config.yaml
num_hidden_layers: 9
hidden_size: 320
num_attention_heads: 10
num_key_value_heads: 10
head_dim: 32
intermediate_size: 1280
vocab_size: 8192
hidden_act: "gelu"
norm: "layernorm"
norm_place: "pre"
norm_eps: 1e-05
positions: "learned"
qk_norm: false
attn_scale: 0.177
bias: "none"
tie_word_embeddings: true
parallel_block: false
init: "normal"
init_std_qkv: 0.0253
init_std_o: 0.00596
init_std_up: 0.0253
init_std_down: 0.00596
init_out_by_depth: true
optimizer: "adamw"
learning_rate: 0.00117
beta1: 0.9
beta2: 0.95
weight_decay: 0.16
lr_head: 0.0069
max_grad_norm: 1.0
warmup_steps: 472
schedule: "wsd"
decay_fraction: 1.0
decay_shape: "linear"
final_lr_fraction: 0.02
batch_tokens: 65536
max_seq_len: 1024
doc_mask: true
train_tokens: 522000000
max_steps: 7966
dataset: "wikipedia_en"
Each number is 500 + 40 x the weight over its row's rms, rounded and kept within 0 to 999. Layers, rows and columns count from 0. Numbers have three digits each. The size before them is the row's rms in percent of the matrix's.

# k: layer 2 attention key, 320x320, rms 0.0416, rows 127-137, columns 160-319
# v: layer 2 attention value, 320x320, rms 0.0468, rows 96-127, columns 160-319
# o: layer 2 attention output (transposed), 320x320, rms 0.0428, rows 96-127, columns 160-319
# q: layer 2 attention query, 320x320, rms 0.0469, rows 128-137, columns 160-319
k127 130:532522492437510407447461460522518569523526488488562521535516508472556466542548476471487518455444513509523496486574521454509509524495543569471433494477528560388465518583427423499458451463444497474471495575431514494505469446559477446440501531503557458532470527517515471509501434494483497468521507530452448512548513400509573495433506491535507436511502400550467464545511522526530532502459588531581537437482500533519489437464515469557466561522533457587531469571524462508520520467560463
v96 098:505504499530508482513503552442541460528439538498479431518461499530536508523537327498445496533511576540513547544418541444552501415472501541512509497519520488490450431492464589495502445478495533496512492530479558502534531484521476511485553466507448516543467471513531498466530531557476442449535528487423538544460477500566564484528517507485486447438505443523414535477540509531503489492454446548483502507518557538562517471450454491502514481413501524477546493499460464418531547499493542
o96 102:536446500470476491480536457478458475487486475513502529519520603412453512480597510634556443502457488496588483457466497541516536443508542517567556517566483487487489489492508490432524528477474496542492433528533500534464514496481440531431498471522544514473490475539510562466492551548497511477575502534494528521455506481491546505499596587518542578534439557546487480485527536475544478574508509577408497517511531467402512558487485527513435561474461463495493575557558500532487521504514505
v97 102:459492503515503566527582540441457496561445537495518555568495498431478502533531536418431521506492502508503458564430447576519417483555467512519496509637513516507441494412570502526497560481520459461495489564564479425578514480533500526479414491482451552595495472555392484532528507498490492433602476485459556542500576479522596514451506487488487552493511403514585464481495458518504485554495531509564464438478474463474568496500453493537500520456511403504455499466511501511454484537482437
o97 111:433481538523643464515514420537515446558559446531488533471520504401523494448539511533489550443507434534509445576459521525482558525430597488481540441439486510493484448524526555529479509444510477525560495452487618510518526452475473480516472489469492521582491494531490495458457522409566493487511512477453544566504489501437448471493483500499492599523409491520499524468489527470474515557519493491548511431512494496499479481456528538467522497508493567502501498512496518496493541497502518
v98 095:525495503478514454522434491432579490522485491489521471483428514494507520504438486422468544510564506444482456471463487461454504474478513450505500499499527529506507510405487534548472516500524491466463444430498446538522491383496529497476508479535471509523527484521508503488539557450442550501601485478507524523537524508620481492523506500519449520429523537507476500502527482463469529443560470553517548514506569554469525447520517542571573447476467396472492485371503492469441497462474406
o98 103:493516513543539494458538510464537489536530442475464432503466535495531495545420496462534511462459441487551517533493469430485523518505589481536494489542487539522503549484520497521536504484448476474449442462513469516525482537493467509523534490509382467446523445477458484424499532462454519524573492376468429494561453495559570527482512511473536528492444471504529544497568505489559472559515543493462463517496499495478479537497492509402501505438500502491509519429515493438478514462504501
v99 096:522465519500495445548481408540555418501507521488461504423514569492526504502532512530506491496470516466461501464509505591475506438510504440487527502443537487505421558432461476523504540496457499559481499522479491571465533503471556528454538523490514400483517522502557531514478525466559515512511430480573513489523561490563429518557495504520488511449514454489438458495492481502517484415486588488489503603502555489536547513516511484491458473500492471501498484529528512499563543559486493
o99 101:507494503556455461501533561523501577497558543460505438516458426559447494525455427480425502556474494481506493550502477469607583483521510448505496482519544562484455511486446490560479552528518534531484475480479535490534485537533518520477529542476509473492571507449554476466538472518442565493541481495544442490446522511527554494550503505465545416493508486493494548491436462482530504449494537469508412446528509555538517568526523543509494443507490466503467516461542533449456432431483506
v100 098:505482480498524522516527507476507437513509523539596481448454477575507508485489611452592534521484483506478421536514495548497538511521490453483528491522477486454448515475614486542495502514554515484487485495502457551529567486481508519508561474499517500508509493468551490496486500566516549482540497471571497524560437508515483529448487490454520432487431423532493526487493531509475531534501479536507495498544553564434507507501563531509510490534483542520412504447464561537482450571531539
o100 109:516461508513543518525471472588528476548531477511534448479478484461467482508548532563525511555548486435498532494495510473520568476526541536470474508456516506506478465451472494484478523476571539457441488475544519428510527519513493516493501518484543534506473527494481486479548429501509566557460474593473526497480470502482502529529469511473497475558501464491485507505430460519407418447524507487563531453487553471485435499486546577468489446536545456364452542536538455492499445418481493
v101 097:574471495499481415446490519593450528540481402490533473463495489456529492515539612485486550530505511529468573533574527493527531479405495417486475491463463424522550572491466502508475537517540481555496470491489505525425498469501519498482475474494536456502528541519509483528479509523520457530433569483519476506488498497531504537517496505478540411541436427535423593550545554490501543431505516439482516546492517451521426512523480497502546552496497527511514531490517503517517412527516368
o101 104:525458510530480529503532534480560482520482534551471538481535491525441537512451499417524435511480526508453494507550439431541489497555550489471475541497484469492528508479493529481561447502520634538514424483445411448572502525525522473496578507480479466482489507535507454566546507497497582588461548451455510497510482456481527479548457487480486449482473499479517526547529457502535495466418460465504493605433451526561501521510574502493443541421488531546497470456491521464519439530510499
v102 101:480520488500522437432530566430533520516434473490552498498474503457535514603506560493583471533472498506517506563489435533557573505461490535484483492531549515502504444517509470504481536491481519469500471525485531513509572454487461497491418478571487526525515464502348518540477494533487430462429549487520467467474544521491506497518509498477504444542503343519440581532527522500489481559552573457512541449564511466469510473495500422504527487504524569520506511467520517540505506533502421
o102 114:467533515556454517429513532452552476541480525490481460479512570495389542494472422449455507467506452525502449513488433527508520511504558428492449527467511507471471495491455503478529510493524477557537482505561549474482470453497476524539486512519508530582490460509539491520497552556519581522469536463489520524463543511509531491514480463526502540477537579492474488587478543505468530485381435484487500473452467562527533438524433480456468533434505456584521491498529497486500431454496519
v103 095:496539494496490438450569497417477432427568557507480504470561510506450499488502553467548569508526469475511471587391542519486571429492460498507521511597487512506410433510477475474522415494550511462517488462522456519479526516524548499494476538524533484437522511461473492480519483482526446445518504515478495504482471484520451516438486531508489432526497528515579469511508469491482463602574495474531565535443508540482509492524602579512527478501505496485497553529483497517458506432482468
o103 104:497537526499527468541489502489477528498524470501529480437475543472523496586634506559492537576453498460430571523537514505456516457515482497489477467459485513528478595477442532467462455426458412454486547581502535538492528548557516509507540526491477484494479543511498507532529485482629474455436548572591460518420530512523462547509567527528493533475555526481460484510440525500439523452543481488442520497494511483460510472482533541472541446446495482530493499524514525534542465488491426
v104 096:498530490521499553422502531508439410466533527512537480453562539579474523504489484530469496513484479486513419511486392531433472516541470463509524527530514448486494595466468342520523480518496457500514515456515476502453534465509580528518503482492523541442492529535513557490508503447422493477507444486518488452565457514413462501488475492524487462454482467463529507526469475473482472609530492416560451491511514544502482528533461532510471427516437486543500509516508535566474480453512512
o104 105:504451463513514551519459588560476505528526588487545483522491479525493497557503469545485535468514510398454547500496545529455538477483509496480510519439457482467465596438485457514482529463465531512471526559484480407593503584594508533462522505443477545444453490459502541541563439516580540504508539513556488542490501515503538528488469483538472493475514476453511557519519453528428495514542413461486472388521579484456463506528513551526533388538461538551441474532491490485493509428496494
v105 096:454493478500471431525537604484515433513462538490515456419454442471529512527535527500572535513504528510495546499525478453524534489524553553509502471494495527507514570547573545574473432516501470486488509482385538491571492479484473498450505491509468503523471582539403484515486437512525521481465443490521459494443536489555536503420498540452502496529469460489521506527579454561564491483526517490487463418473504527558509536494486478468458498512494568511518513567489559566584529463524537
o105 106:522491507497490514504453488519573411519477502456590536469472539478421511508461494480489470504509526494487455370505480532490525449455425523551505534433573533493443466503511499539493533519535552488529437483526490566416482494516560575492496504518558501543499432513469551484508523461531521511494475552497542511478565501494474542533521471549424491474558507514457502524488491543493500519433575525475539479518478576448545517528493448560546509494585459528522499469542421552404437521503516
v106 095:490498506488477487484450425425558425508498522505480450474556447420506512514514469491445585534580510554474556537516518555474511517514579538517535500497509523481484464545464553544541507484515453475486498517479507425485467472442533459484445497491531478431516484498528501512516499529517472537420518522539496442536486491481563516443518539516475455581542545481513434513481430501524471523612543433492505523499510450570510479498594448554516500507473453465507539496527431555487464379435540
o106 106:516533474553522463509548483478538521511501489475494493491444485521524505458491388467508571473477504428431493534513486529480500516570490436441487491472486522476509561544469511513491527502462432554512536496490526570490480501524570436500473522569466592528600456479463511460425497471554481493481463522622491531507541512565506516522497539465508477405579508511513571453495552576491515496451559434445459490527540468502483462460493501473499497463532500591576506518474541475480493528507513
v107 088:487502503534554551477497559491494558471543605457503520566575494555470501493494516568490427476496524469499417492472482533407515562506480469509487480487535542530509373501538506516527522485552435439469554400510434497461458462487496474509531495477480546435473425493486496512526530472519504500557530522517539440525502496502442481536495477485513586509526511526529432507536491503467459556480477468521612542525550453437496505463407469549556460495486575458464485466542473445504503518449542
o107 097:500575505515450442443531507495427529506506467463446490532446495550548486575580495440537537445515575491499511528493514480479440549518511526447491484608505531516556477491540480507466509558443430485447602532509540461596462410527489479490464492527487500558537522459473501494524479514502470530509473520544504526491424488534492441418518474520535468494459468458502487508510554496468565507557478512477525465511521491552498485522502461428546490499451448513441458544495551497528487434463498
v108 092:495510521493457476454457620548530539519476529504534433483455544489461504512545469495536463472500499535512638473621527467487466515461519503496519454474468485499530562464465493494473485531498462573501486503437460532492562553535486512531465481492453489416492537497512486450453527529538438543384521506540562492483501488548444532563499493463477542489496560520533474468550506518517497475469448524444521540416477501448464507515524541451425477520521534471556458458500535514464497562434452
o108 101:559444486483468525479448476510499494465442454539445472514505508572486498484487520453543444499487590556454485523499478414511442455538539466585530538497528428516505500445570473453493455502482552434495453538440421516476552429484484507517558448462510394575441618501523535494556518476484519525543504553516459445491490505505532512517477451513543535491499517554509483522549463549525536450512526492514535534518438578590474535524490503560504427488427431472489508471619408544503480505508506
v109 091:569486477492483461488481396424469555434500463486457500560604503501479515428486494567556412531503471461509509433581518465499581492445502532506513494395520522495547521447490490522460573482432513474518493504454543510496420517549540507518587464493510533371505469475587478443491531468589504507455477494486521449494476499484532479443437535509537587536562554471432468505458484562503547484523508513438502418483492503511491476485543487486490496533552468514492510529526468592528592536531464
o109 095:494522500493442553509549593470490485521496457476448477475486467559543481520415447422445527528448546527485519520530511485486418484489463498535495542505493526500524479542478471477487460543470470506447505524493489521492469498468470503583444473539486475412547413488532460495536524556403501478439516467490442504561510499508431471492537437472443454536566512485581484480489455505560493534536583483519505528509449487447528499550425490484540496545520532520561494482482488565530548577495510
v110 094:487580488506473615470479545526498530525538514517600508484463488590526509504499557526494421508473481502538576472484513558543519529522556563516515475485553456509463443497448475489477498511528440555509494486498484534381501510492503514497526506522464461580500481482583462482487489510487514555529498456516455490399538524448505500530469513410489445455496514476512576532501479475476509456527477455517488500558453490518517532503578487494497523475515618480518485454495495461570491534452507
o110 102:537536472523553557465475574505438469479537563503461434450524440560499513521537521444463528533529482486512519471441540495507466454475509447436465477554575488480467508508526436464439539533508524508528517474481502487505535559503508549509488533454455582574468532491444557485512456517513477523535536534513478552547498530489529458482438481580554480472534507550531499547458524519486445448477541465524469536538476495498436487490510530519505541483480458460461560513498529493457533457501504
v111 099:544461510483459504453431520456543513474433528458548571543428502486498519494521492509504535467493496510528507562466399507457449476526464517509514570486624578470522512400460470479499548461509552484532524499532545459465474436523527492534417479484489510529518467546431517495472500524544548497595451503514549489528515489458539513438488522496508558522504435469528558453476475549508497554534508509571511430497574374474508406469528518574493490526533471497454553520500533442516432564501513
o111 110:453496482470547470479560509488528578528556462547477453486531512451547484515471477555513602512449519493523534571526562508485589510517549519540492484516475530540545461477468532579499487466576511523553505517467520473494465504448507454536476464474513482548508467484515461443505546436518507500451513463480526488493519499470471502466472510478537508519529459414518459503481511546442516522485564518460495466477512507470507454552478543429489464463491525492582484522466479509460518475529435
v112 089:558468510511445398460466502688423593494513556490455534520475461490477479490537598480456476488489498455511502509578536486471560529464490454489503505434534518491528521438564441494474566493428516495527523481542477463428439526487566515515426500466439460443526496550434507538521521475531399513497474484533521487495531510429499518492470519470491570460460510513515443468515444502505494481482504514484568522507463411545513464480457493505539549495477557520490580580479517546490553516544433
o112 096:449545547473548473501533562419487529451541487524449480515518446508523479569529491411464494530517554543487537536517511438534440485482503440505505517532552564534529432517444513582522421507515494523562478447407542468501493446513501462541492488491548438477449463456550483607502513486455485501478511467509421499481501483455407467511475467459476488480453456488523466517539499477490502423481553508525529567492501527552505500530536464454516512433505617544555498419484526535498470468512461
v113 095:529497486491506472521524475529441486526509470504431473508530500482457497472476554515518452541499446476480485495476437470454569541412508570508510485553440503493551485473531533439506535477492514538496472475459516389455493547495440475515529493486522555457523472509529506471490517569555543512508414491548489413597442497546591485427482511485516490621537534476476489501481468493522527488522481481509477445501439517651503490496450501556482514447526551493522483517543433579515568527550550
o113 105:492537434505450518546533534511523458543473514538464548497469471519562498558409424499482543487491539497476511533543509506503447512513482488527472528396486568514537451537444540459464479474505471501503453453478540567496474551490506523488454494525465443471527445548479510522544517519474495519441513546494572498491546508444455528560509478515436456584505497573540543452528505462486457521511561456507512487461476470429518509467469449486547517501535574540509521504443489662452554540489530
v114 097:463492492482471447491516450556580523446502516463478542543524552484480496575463572509510507483505524511493483498423510475541436504454497493468505520581524481499588528558464488391483497502461482512494486516505523472474522564463472502496500523536537497395476542464474485471503482509462540545445491520492471542478561502479551482612513467534456500503504520462552445485526482533494509546424577442543420470489394520411443500497539470501446528527450474515473509462473519474492486480499457
o114 107:482529511472443543592499462518482512486446499521511493504534495548538478503464506527518560515489473505450492520497520569467530534465463509510487466444466440550489530507545522503452473472558472425541510555457439517473459541452513467517549477462474507532451597512569474515505493467541434468414489562518600449432528493540445520554480413512483509517518478448416442516455482519510553497490504474597459527539456475472529440536436439518494515496497551542540495509539488544516534511527516
v115 090:505480509502408430444488496565551510502562511487582549494501512515466478487451530501507544487449489436550536511429514412478509526548463483514493517534468548512569526549502466493517435506487487465481492457505485490508497489523575441531449519499543494427528565517397548426524425468523453490531504503556525458489525486559465474546515492536502605466461540466472438480566494484477461465504517451564435496514446422455476521523502484485463515580511450452505502544524450440406509480509485
o115 100:452577494451517450491485548490562559520516531507512469509469508557554541569412573469506489513524586503479534579560485419531431475529441495518463488474556582521506542454526526546500421454469509458475488483390393535448490515446534542560539490481498409512470498478529485553535496452520485478470531487536476504465572495484434532489504426504534497472522455506503493525518507533476532523519502482518499523455512515533487499531481478454560468436518531501559403420431514520485508501444460
v116 092:461550483508485512505472457448575535526500425518533463503568529453531466573472560473568515554439491503511562500480494442586476492424544520492519464597520500482434497581439567489494565489532517530468461507547554453498547464521460463496429497559495462526487545483466497520517488569461535502443562450469458500487525508484593509529510523441510451560464499474424455496471547480525525503451490488477527416534440456501466506530519438472470443462496499490535538459498539572483490492502482
o116 100:520540488520558559500485504479426424484437477471471497463519573485470509430471471443487527468545461535478462536431485570457448574502545451495460545441504465452520548487538516501507485522590501501539474533505459554442529512452505484531476470506415472507469539570499541532493528519536408500499565499474532503581510528545535448548501472491504514504497570571479539470509475512503470473481494485517445518454444519522548432523459485534500539470442540518471516523512494502479522544498489
v117 091:457467498474568579501473464477434494454549497509457488462479505527528514527450610535571534498492548447509535492554488462514442462500475460449472520519435522509544586480516458540495477475480463406457491464452520562472474453534541537518506505484489564538481515571481479528487491476504498468404506537422486516553477501466476493436496504467532552500485455501512528546489561515535460563464535514488559504461491527514461512530421541531505474524450455506456512519471525490441477459529474
o117 097:422553539497484521457510507473495519496467461462532526453512459558548481479458524426486466515531497521465524510421486476456517574482488560501507494492462507512536548520487483539504413512498512448415453507471496430438477486531498517541537533497535484418512538481526394533569468486554545518452503491548483430527476467520477486477488499493475491478530511493480512528512446511500521449470439533523573448468490614550541420499551539477532476568527576550511454502521457460454493544473490
v118 091:545545479457489465547511441504497528478481560470492524509552521476536494478472472450511430476458439436552524455424487514410455539455459461526506513441566465509416561467474497431503527530530544588462488527432471401488472526586496463487461497514448528500484458445563497510530516558564600493531470519578442490540504500552484504483472460506486431535520508451393447427468499469496498542522483465556520512512512531556505498483569566503503505581550511469510474534479498451522500490485504
o118 099:538477429575540475543528488507472528482467510480482505595494506518503485585496445522542533456483495528504548545542462530480496468481513500547465545507500496504478507439514516517448509459482510518521542542445523580470521538440509523476473502461423442493435460548486543500524498466396503480474477478517523557507533496446518518548548466528560433537493570504449497474535500514462493443535509468447528558539471420453489512503462493545569520464457472471467516545421459594491520470499493
v119 084:470536523519562484547600529518506455516478536487501437461532503465551500488488490521495530528451499517501446530542501502457480492476512483493513533520454517509544423444486585510513552500492504487542494444517516549461465524491483448520560519524547476478474420510499513538463544517537463483549456532464457481519518523509495496541517473540473497471526362521505518527504482447498531489442473529466524531468432487532496525482376497499446525434515577491493499443471388517477456510485498
o119 091:482510473573394509459557524482515478471527554548463529470494502533541499503537471475538451492533525473458487494500474515513501547567531519440461465485535472470539409493461536455501547512461463524515498405543512460572479488530463445428526503511530484481604477534536470484509521532511579561539498537521510466450386514515531482428523536465443442579461492505459503483483459455416555505492415496452500459444475506569564531492512494479474497471500477515464474531488484483581460539506457
v120 090:519525506505479395550485464453483585485437522464502540488558535489488513485461524423465453520528512452552501461484566489468496510551482443511492498554502525502461576512493522493505460503474418511493477504567489461528441489554505482520477500506494614581537446515446493470501460545568538499537560518531437522484572491505529502467509499450520543475445472475445511541522519520491522494503440478592449488498432488522586481502453501449415556527507421474534520525525553461543490513489498
o120 093:469546512471566489524523520512521516495474463502480512491521509533534524491413486454543501490487551542534481538528571501486448539489543510553464546474546567524454470496539526498536541448468543480512482512451432558435514434414506524493472469460490460534493510538474507440527540493463447454451534479433424553502533496382524513507565490491480517478487489476519464422552536490538536567484535522473535528454474474439507473484423522506512531480514495558524474470469451550478490496488564
v121 096:531511503519521497487477431470442576511506514617431490546546534489462497449492473472527460464492477538530520549395546533491524489412480528510480478493508506504441492482506475484473443501522497500473491463536530590384455503525530464477499523515498502595484434479504499507503472481524563479490489512512455413495510511475527460493481478463529506520491511466502571528510482487499537422493506501469507518533547477626529526483439481495516496509557526490447496499537433336527544548484495
o121 109:560528532489517531460517523498437517502511558489457467459481542455528502573429514447475491496500486519486473551469475516548395527528495434474519500610587529534507464536426522431467435540495547464468488406536488574565528464518448561482436488474485463480471485531484448505502496569517520508487523495459472526565520489513538504402507567511503523552493464539536439490504519483523481514467453508461488515420508458483517556455572405475553557515429532530488453515467544472539540518555478
v122 088:476509495518526485440496462451519492480452504417488534425443533376526463522458449455532603449473502484485560524546498431447478414480469478519494529470479461509511569569393604539507505514433476483450496523498515498568540486462532498474447502504521485452533535507476532473495552462465468510491612519525556506553461494460505517485521459517444504512526480550483428534500486558512455490527439475502439546508455499519533504484498524547426572436483533486518514468511464537436490483468491
o122 097:506476522508471506434486435445557534527506452551464584507471521438504490484475621455593437444480499504422522533554530482501486517551531436514467494496501488473452564409562524490559441472509520507535470569439570524552480499508486452509543449489443463480544518495494535505447524463515547499525477535477520532453432464527493512498494470473537589461443502544513509518509479490460540539487490462444521575502561519532475455529504535496415450409451488567479450513556474479493509496508507
v123 091:478490511502451463498563492614536462487529479445486605583488463519578495458533510548450474480443504523518458461553526534469433542508470554522505522488539495532533567495518467528442529543524481519518510516548535562475496497485580513509545498515535474446529476535356503510462494443444507520520467481558521559550524497440499489572463421522481582399494457494595453545506516451497511458521531472492412561465494506490508469476556499500501484498484499540497495563510465499590504572466504
o123 101:506502502527435480446454521478533507530596574508530465569448441526496497553521484450485457517556546495513452514522482493554523506468502471530496529487559585470455438492462483549528541474467492495495536409475451433490466494507478525508544435463533481534497516458553469515506459478444505456533518482442467529428485487453474501483477451546502528557556430482518483525485528506450475496471463428580563555507575571615487505549566513500488485508512533509521438498488542526479479466489461
v124 096:519487492476428520477443525467426502517537460495535506469508500482422483442499459491449435459505497499527478465570509420537486558501490536535516480493485463503531597576543462536522423529449462558497489528532514448504534536504493502489522526504494493498483492463522481511496504520492584543429428470526572515508527515458428497475492504519448456561483529516461365483526487444511494484470448603531474473513468538492563506510515510484405503505519472456497507510538514571470508496502530
o124 105:505395493475574529596428503538515471517503532510496492525453519482524517496399527540534495426514481570485545554590524470544449516529501420532510521526495460493537505456521459472438523507479573467447556518450442594529506472540518525461408467459525544431428437535422581485508456434451470543476452474449534551536504502425529505521470498516506441466466475525525563468540510526479503462581562479526507501549499476489454526538510479495438463500476469473492528488431429509505537459499558
v125 084:480492480532487491491524518524418497485482537456400507522513499549506496527547500515490468487483513538495556490527478541576470568413488625488490518460401432477551554492475437464471470516473475497486500528437514506493455523557458571496556483459435574498500496531521469487486472497480542516447494409525468509407577489537523512511486529506503500489509478443501548528542486480497510490495587474494529468503393621573464551482539520496526551514502515515482490534501524586602462456534528
o125 094:538422495516449509557513462504507422479484557495556515528500466533459534508469406476459509521415444516459449423462445529503549456412460489521534519436511481482470500579517470478490552492514539464514431481482478554472512547503495528495547502467534553494436546553435486514547533460504511488516442537479524478475483493438512492580495481576470472511484508493505554531524485513562499496438530509573549495569482556506461469511543479609558537539531535526518517553544449572445562541527539
v126 092:491472506517450501516440489523582373441553514451475428415400452487539486480441492430509509441486438467528421520504486483424449513500463474479524520505495503503497539487545455524519494477451519539515464503523525473518495606514504494493467489542462542537497475571530524473522479545468545482421522465530519516535477524526433499487468520503484602401503505521403453469521506449493491522526538572514421510474451443514513537516432494467490520507419519497520589503518497508426489527556546
o126 099:499537463481548511483458478454484473500489538482500453488437493493537506521467545526456474498554485456438515532520451493502511494556504494482475506451578502477546516427490481553503421492500447405541393429437523515453478517482534513510539476518529470389518418556502501597529508471543566497521492560506462486487504518556513507508456505494489475489518476555504553517470508526451469431566491517474537461464538525473478505533477573491475451488460563459573482530493491513480481534483425
v127 089:545500494475534422559498355507511532559452511508551520502525474429486506515465535498529506504486537503501409441538426524521523509562553482488472501555484542518542500427501580544485537505490463486500510485508511483506462419524476495502533502485517569519521465511498536484500555494484462509547535558433505474536478498500540494425538524468555514542483514517503484531433526511494509508501492493464459546483522450466468493548418461539511518499490429537574460466461428536480517522430423
o127 095:483587496533466502457533574446487472559506425445435549444501542539557469447505477355497503488507504527523502525481552472479472579483533467435501518472507506477548475522474485489545491519487432522508485466532565447543504460472477421512523543520424465449585513523524468504517534552482551479520513378476456480617429522551483445513487482413454471506471511462517476455483498464575496587518428494485504540467436495486542505454473514479471542517511525538554398441476553467508526593476586
q128 068:512463522522484495493535416447505519521487473465489537536539451429482556421485484498548538376570636494479492529458482506515459506469497472515488510480502544495470558478574418477521471528498434553436472539506477494468471445570522409483444506467422498517490558527579457449488539522536534527504540549485495476495548518483476564450531513551431548522467494530453496568487535538470485505541524483457505539479549498480437486508460551456504491457589608491509470506455461575571498528536545
k128 082:521481495513495517503469429454538447524498524501547482482509501518508514537490500521482485436557538456472471504546481530510466467473493463529408411492486502450491496488564466500463500606468473509499543469467491490494474505483476479371524574620492488579486479560552540530504497427526515507529461523491496446462488311536525608459488535490592517480528471473487525552546543549440565444475510464521513458540552515470476524541515498479480504485520480525476505533516484472521475501556492
q129 074:541467503483529441521481443520523514403422502473452528485499494540445529397434514514456493412567568499473457463505441501536457489445474544524573562447498537581545489480502531511543498507482500485464478481531469508496517511499535484553492442410488513412565547481518527490471561538528517541478479511484538467479472582429474468494523551490503512442542394483494506590524506509427423444478540466460544462498508456526469565500449528534518484532477534464481445550456489533513511530432509
k129 094:473467393547479500468507479501507507529514486488518466483479470467478659492500524485507538496505497468445518538482500506512470506514519486459503471519472554582474523487534488489560508721485514488557561518505465492483512503493503445434473475545467543477497523501487547496404480454482495454507524501500512488470552489487485534480564500532549486523426487506493518518521575493385541477429490496457513490483476520510486479407494517460507505481489515473509544505564512509498499531503489
q130 064:499477525516469462527463545523509486566522449503573448513495548580473504582412495517447535533418466526515554381511506502479564516496537536569513513575552492523479465520402571521504518484426525492529521508545525499541535517457482536520484453463500519455496491475420535463489468458500432497539565429525484563444452500482487443507512471434562418495508490449519426471490461538546505526385543488452462523513442455562525522481506507601411498479507423450497486438520492473513529490477469
k130 076:476480426541469478470533537472553524460520493477490548521496519482487583496487540525525498474516519519487487503480525489477458490477448465480579536506514532702523494486500483556567518620532471518509502505537478524490487553515530530581444421392502516452539516462461513490449536459540484498459490484512486504499473680488512478565530455503508521479449522485493484499484481419484526494500528482495532494493473478505451512438483519493529528505444533452465536483541497512511513475511511
q131 070:498475517506443452544459498471549509547539426559500518534552519596445516523367543446457477496455520538520486430528429482507503510449538536556544511560575516526526497489538577526498453556489405516453523434574525549529497453475521525544526492492502548470487494439491431471552487484475494512517544437499506518420456522458510461482503486510468463493474512428484508494523500447514535476373530427488556484522373448567571531531484476520484466476551407468484514446478508527525467508462525
k131 080:511405400531502513506534504490532538459525508544471482455541532488472590525479497539488530459508467496424504535485505498517429525507560511455550501457494573625507471544520493502557508696506499487525568488479412512482537517537495445417457506480506543475485538506500528512439485461483500469490513502520487537509511580484541521509566507513522516535473497525506499544527545532422543487456517494477530543486498482500451497387448518486528520499529510458456527474574543473494481521540547
q132 056:516525446461522572541461556539473481494491547517529495505448572441469509525557441453549473627513452514490548473581516541517526481507534511537496552464556531507492511525437451456521519464477550553521495492543524518506549564472498536490534456470524488477515477529540549466483485507507484492575451510516558502480478436523529509495531489464463510487512486466522493479510451520529428563554502545565481496520398517427522507487486414557479486505443434436513535541528512415443497469495495
k132 074:548472466512479423513511512498468492456498529478560521569489501532485520518463529528515482469501526515505518493437552516518466487463495500504590519517515529619510526472503482488504545497537518461461506513492526496457495492524585563589537371368450506461576499489446507485467568511523455497509515530456521488526496713487451407503487461502506505486495516537533475462457472433471413476470500509496508467527505473503506475440500453506468524481465543502455462546525520496476544450429452
q133 058:505484449503527566486535471489507547465511506490446543500506468473450491427508532524530481388552550501504487538446482465546470475504455410430514490485450490466492483445517535478558500505540463444460505568530520548513473529462468420483420531540510501505491526549522416579449497528534550556478488494423494515500518555514481552581554519544518502456526480570486539491425493486468543483615524523547481499548504518432482459562548560459538501573507560500478450500423482523502533546518496
k133 060:513461490499498532513468501527499503549520478541437510464510497511486448514490497506520493526443414461555532527536542536542462512519553520527424478483453461433472485499493511553426464478454497490507477434496496399477528500540468543379505574509553523499489477519523506591511566487540535486516500503561474526509541335477552518521547472494490458534543515503542518539441481602493475566576508531566489509521527469533600528508510539429496491498490444525519471473539491468463492510497514
q134 066:502477561432510519568476559556485513496494497536527472495537463574534423525479501476473475571393478495528503433548471479474546551489464544609459536566538495467486468443516587540426523435495553553472472504549543521524460497499525570476523491505522508509435432485513469520576477489486490485494546475535469525438446444509522475526469505451516450469507515437511436440537487484591491496455536523422555507522424490521560522555471457574483496527510394531509576522472506479519504459528505
k134 085:532518502498500493495463501516492490480432504480468500518522567524557395468487469528492466475510484491524524506525522514513535491501515478507572568459526472609492461509476495526461502380480534513461439466499527510545476488498517543556489411346534466527539522534500531434485601489542518571498494486480525491491502717516527389516494508520512496527580503502501487506502468500511422528509497473481467519500499464514509515525511494510531485510486486516507446504464423503504498545458527
q135 065:482468464520558487441481426495529536453480419422448561510470472451481545463473491501495505449528574434424477480514454463495448413514469496448508443526459533534418537471533497525563472542519459471505475484468490503471535501557526444478442510452434529476515512508518506539462513497551530508509525489504481501538495556501437570483539554554486493495505473527507520586447561523439515470478490464500535497444553475492448474507526558433487531447542556531547528495495574552564518559580478
k135 088:480493481515517536500533490491487491572522515516519480449543505514529533499520494462513532505489480460486470496529461506488507521496480541497380435478504515350486494476509492478491518582530480516507544548515474496503502502497460466433475605609473467529481482508497448529524445450483489476493521499473547477493522211511485590469492473498550517509459524506499529524514518548526589481485485480475503502473520507496485479497484463455544524493505541478470525495501483491496494533556455
q136 070:464535495458546533490485589545458518502489513522513538430480559524570489582521529442536467683480415547529539507579484515506563469558513462528460521518554462514472459552432487532496554485496524519527508441495488488509466510444445540479567490490506537526422496498500568525524449480436482432544498477530517519517444475532545503558532446470494435439473498451530453425545508499528456566518513546528512509494433527587516508475457419533476465518457376494456558510577522486462515469510511
k136 083:513529515483554453499549517517495515462520433454541518504473502506478452518505470527529479508484475558512464465464547505488512516479505492477620557465517488585529526500460542461446536419498514493456458494456489530511503480548531545586475410428540420486509540474481416445498536507485504526458510504497478503507475728508485441507480489504498532535525545539516498477473515447542393506505495500462525537496456529469501518523494495497475472544464513521527507534494483524452446505439468
q137 076:474445451562441540457519471494498494529512497493511494496457473529522542558516475468532489537526511439471524482546495483527519433593520478415474425513475555530485465546506504537541495567483487462592535497485434474503508531459439452434535517521433541485522505425495515566412415481510518455511489452493463465522584496501505527483540451486516483539490556531518533584514472521440556526519544572568479473505532517479467504451504590445476547475477513484505533478560517482495520495537518
k137 092:469508543456486529529529515497503505571542496520491521482495485470528501506500494452509534508452522494538519488475513485450518510501445497499376441507519488325478481495496513480491507489512475486496495529503498487506514494468492479447510597649482521529442484509524483543542435496465501455536490507470439541498497265468481562523495484513484498515477498512516512464498536490564584535478472503486531503462472484468516458567515485493472471480491484535498557479519526452493496498544484